From a checkpoint of a small transformer trained on Wikipedia: MLP 192 tanh GELU.
Each number is 500 + 40 x the weight over the matrix's rms, rounded and kept within 0 to 999. Layers, rows and columns count from 0. Numbers have three digits each.

# layer 9 attention output, 96x128, rms 0.314, rows 71-95, columns 0-63
495451510487482475532490511505439499499505467487455501527500544499499469519499508486513498478488499481520484450477516524511526536467503511482487509529504505513504526485522442495483501491448516
457534487504518444516496506506457550542473536480564487403480464533487456531537510530498484520491471480503485475462441524486519481501493505526519501493488444512511486522511487488538459497493543
475480487521492494518491531520541488508554498523487510488530509493503507486446503497510479494465498496513534484468563485497522506487486506473512490458541525523509490503497483525544551493532568
513510546462527499495507464482559460495461487520507512486460517506484485492522489500515495509477514489571503484541506478508494499528515506525519503502508465479497482524484485483481473499475525
558472522513490555531503518480522476495530475471460489536543544544487458507546455517529450453450510509457506456521452495488514483507525522575483488529481488541533502537524522539459524477536428
567509536522477442499492515531530497477540499539475489493558543500504529491524492513495505513487479528520507489485472492465468456524511470468461473497499537489511468477525498471525517554503469
508475532494479507511496463526528497481494513507497551506477487512515471487483474513493500526507505490505495472509510495521498500489486532490498498500554494496558482448498539511490477512513531
495532475485478515487523512473541485512508520495502500498477515487541529506484489527481532509529464470501532510526490510525459492518508524532503499475458492499499473497529472502497505474463523
511515489497490465487467477515490506457502512506501479465508500483492560445493518501465471471514475505485522476525472528511477478515515524448483508544502498495479525500499499477518488537463504
500501493502513486547524545504422494504524526493534500494483454529534478507469484513490472482487516466510499518523496476513494473478486510518494519463473464518508520492504496510479490508514479
545506483507510506489480503528484523533535486525533500499458504481557466499459512482472512516509507499465481515494473544510515485508492505491473518546489486518437519529502464496434483538580551
507504498505545494501527488501487479517530515545488487474511493500483479473505553481530509513498494489467557498531481509488558474539498559487507528473482508530498492487528490497504491525516491
495476522456491498507471518476510514488486492482486483479473478548486501472492523451502533497491532509503518487489474480526444460469489501549480492502532544495442537500468501502437496506479469
513498495475480548489524505459496478479555560522506446496501520452498527493517459452530499465481540502456520472482515499507506492521514456572491506514495502494521476485517501499529468488548533
540461492458531495490499495492509520520496510508509552499513494538523494497515521427497562536510520494498452519522510501499468495536475547541492453517476472522508512504473522485503513488515491
503510509514502550484479554521524466506487489511502542551450509503501492481488481498489517506474536526523524492502562523478516513512444490488514482532465453477496584488517558515451489531507501
516496510495507508483469515487523501497484464521490521475521486532446503452496493506536470497477499483465477471497474540536488548475481466530488500512557501543513507487512538518475500513504504
481468515531529502490519477515474496547541484502500511510489497490499500499526524501505485493500508534495492478491443500525478506502517468466494490494534468493475519516495532496512489431497496
487503480534519495530479487452517481543461512481493471480524490511475497525483532471516502487524497505523542433519528496475482473528477475489489503524418531543489487494487474529537489510468496
477572525479556483475501499487451476454461507539462516544443510500503510476476483479438548501540521478482529532528533532511503476503462500497487499516468469530537531487493454525503525527512461
469510487514514461497473545457535529452482565491541474499511512497507497487507515429464523521526484449503569502529528499550470517520513493507534494467466482414518511487427517537538508470507483
502459454506527545569526479510506512515522507501535478490522527493491477477482502542502500509506491508497527502523492481522511510471492500480514511533479506459504521501487477499463534473492526
483540497489497467484503523484509480456507474500481497532482510514507513525494513453495542497536509501467440536494534499486527484503516458537511508506541518538454524505510521501545439476488534
462466518526549516463504480537515497471525501468470510543506510487469459516508484484482496477514463508475533495545504503520473506470464502519470479482519479498508537523454540458432493475523488
482555481505507524488516487476446533462521530502486475511478503499465484522560477479519522477483471530536513531521443552488489511538516483507487505536468518477512539497501482479460544513495477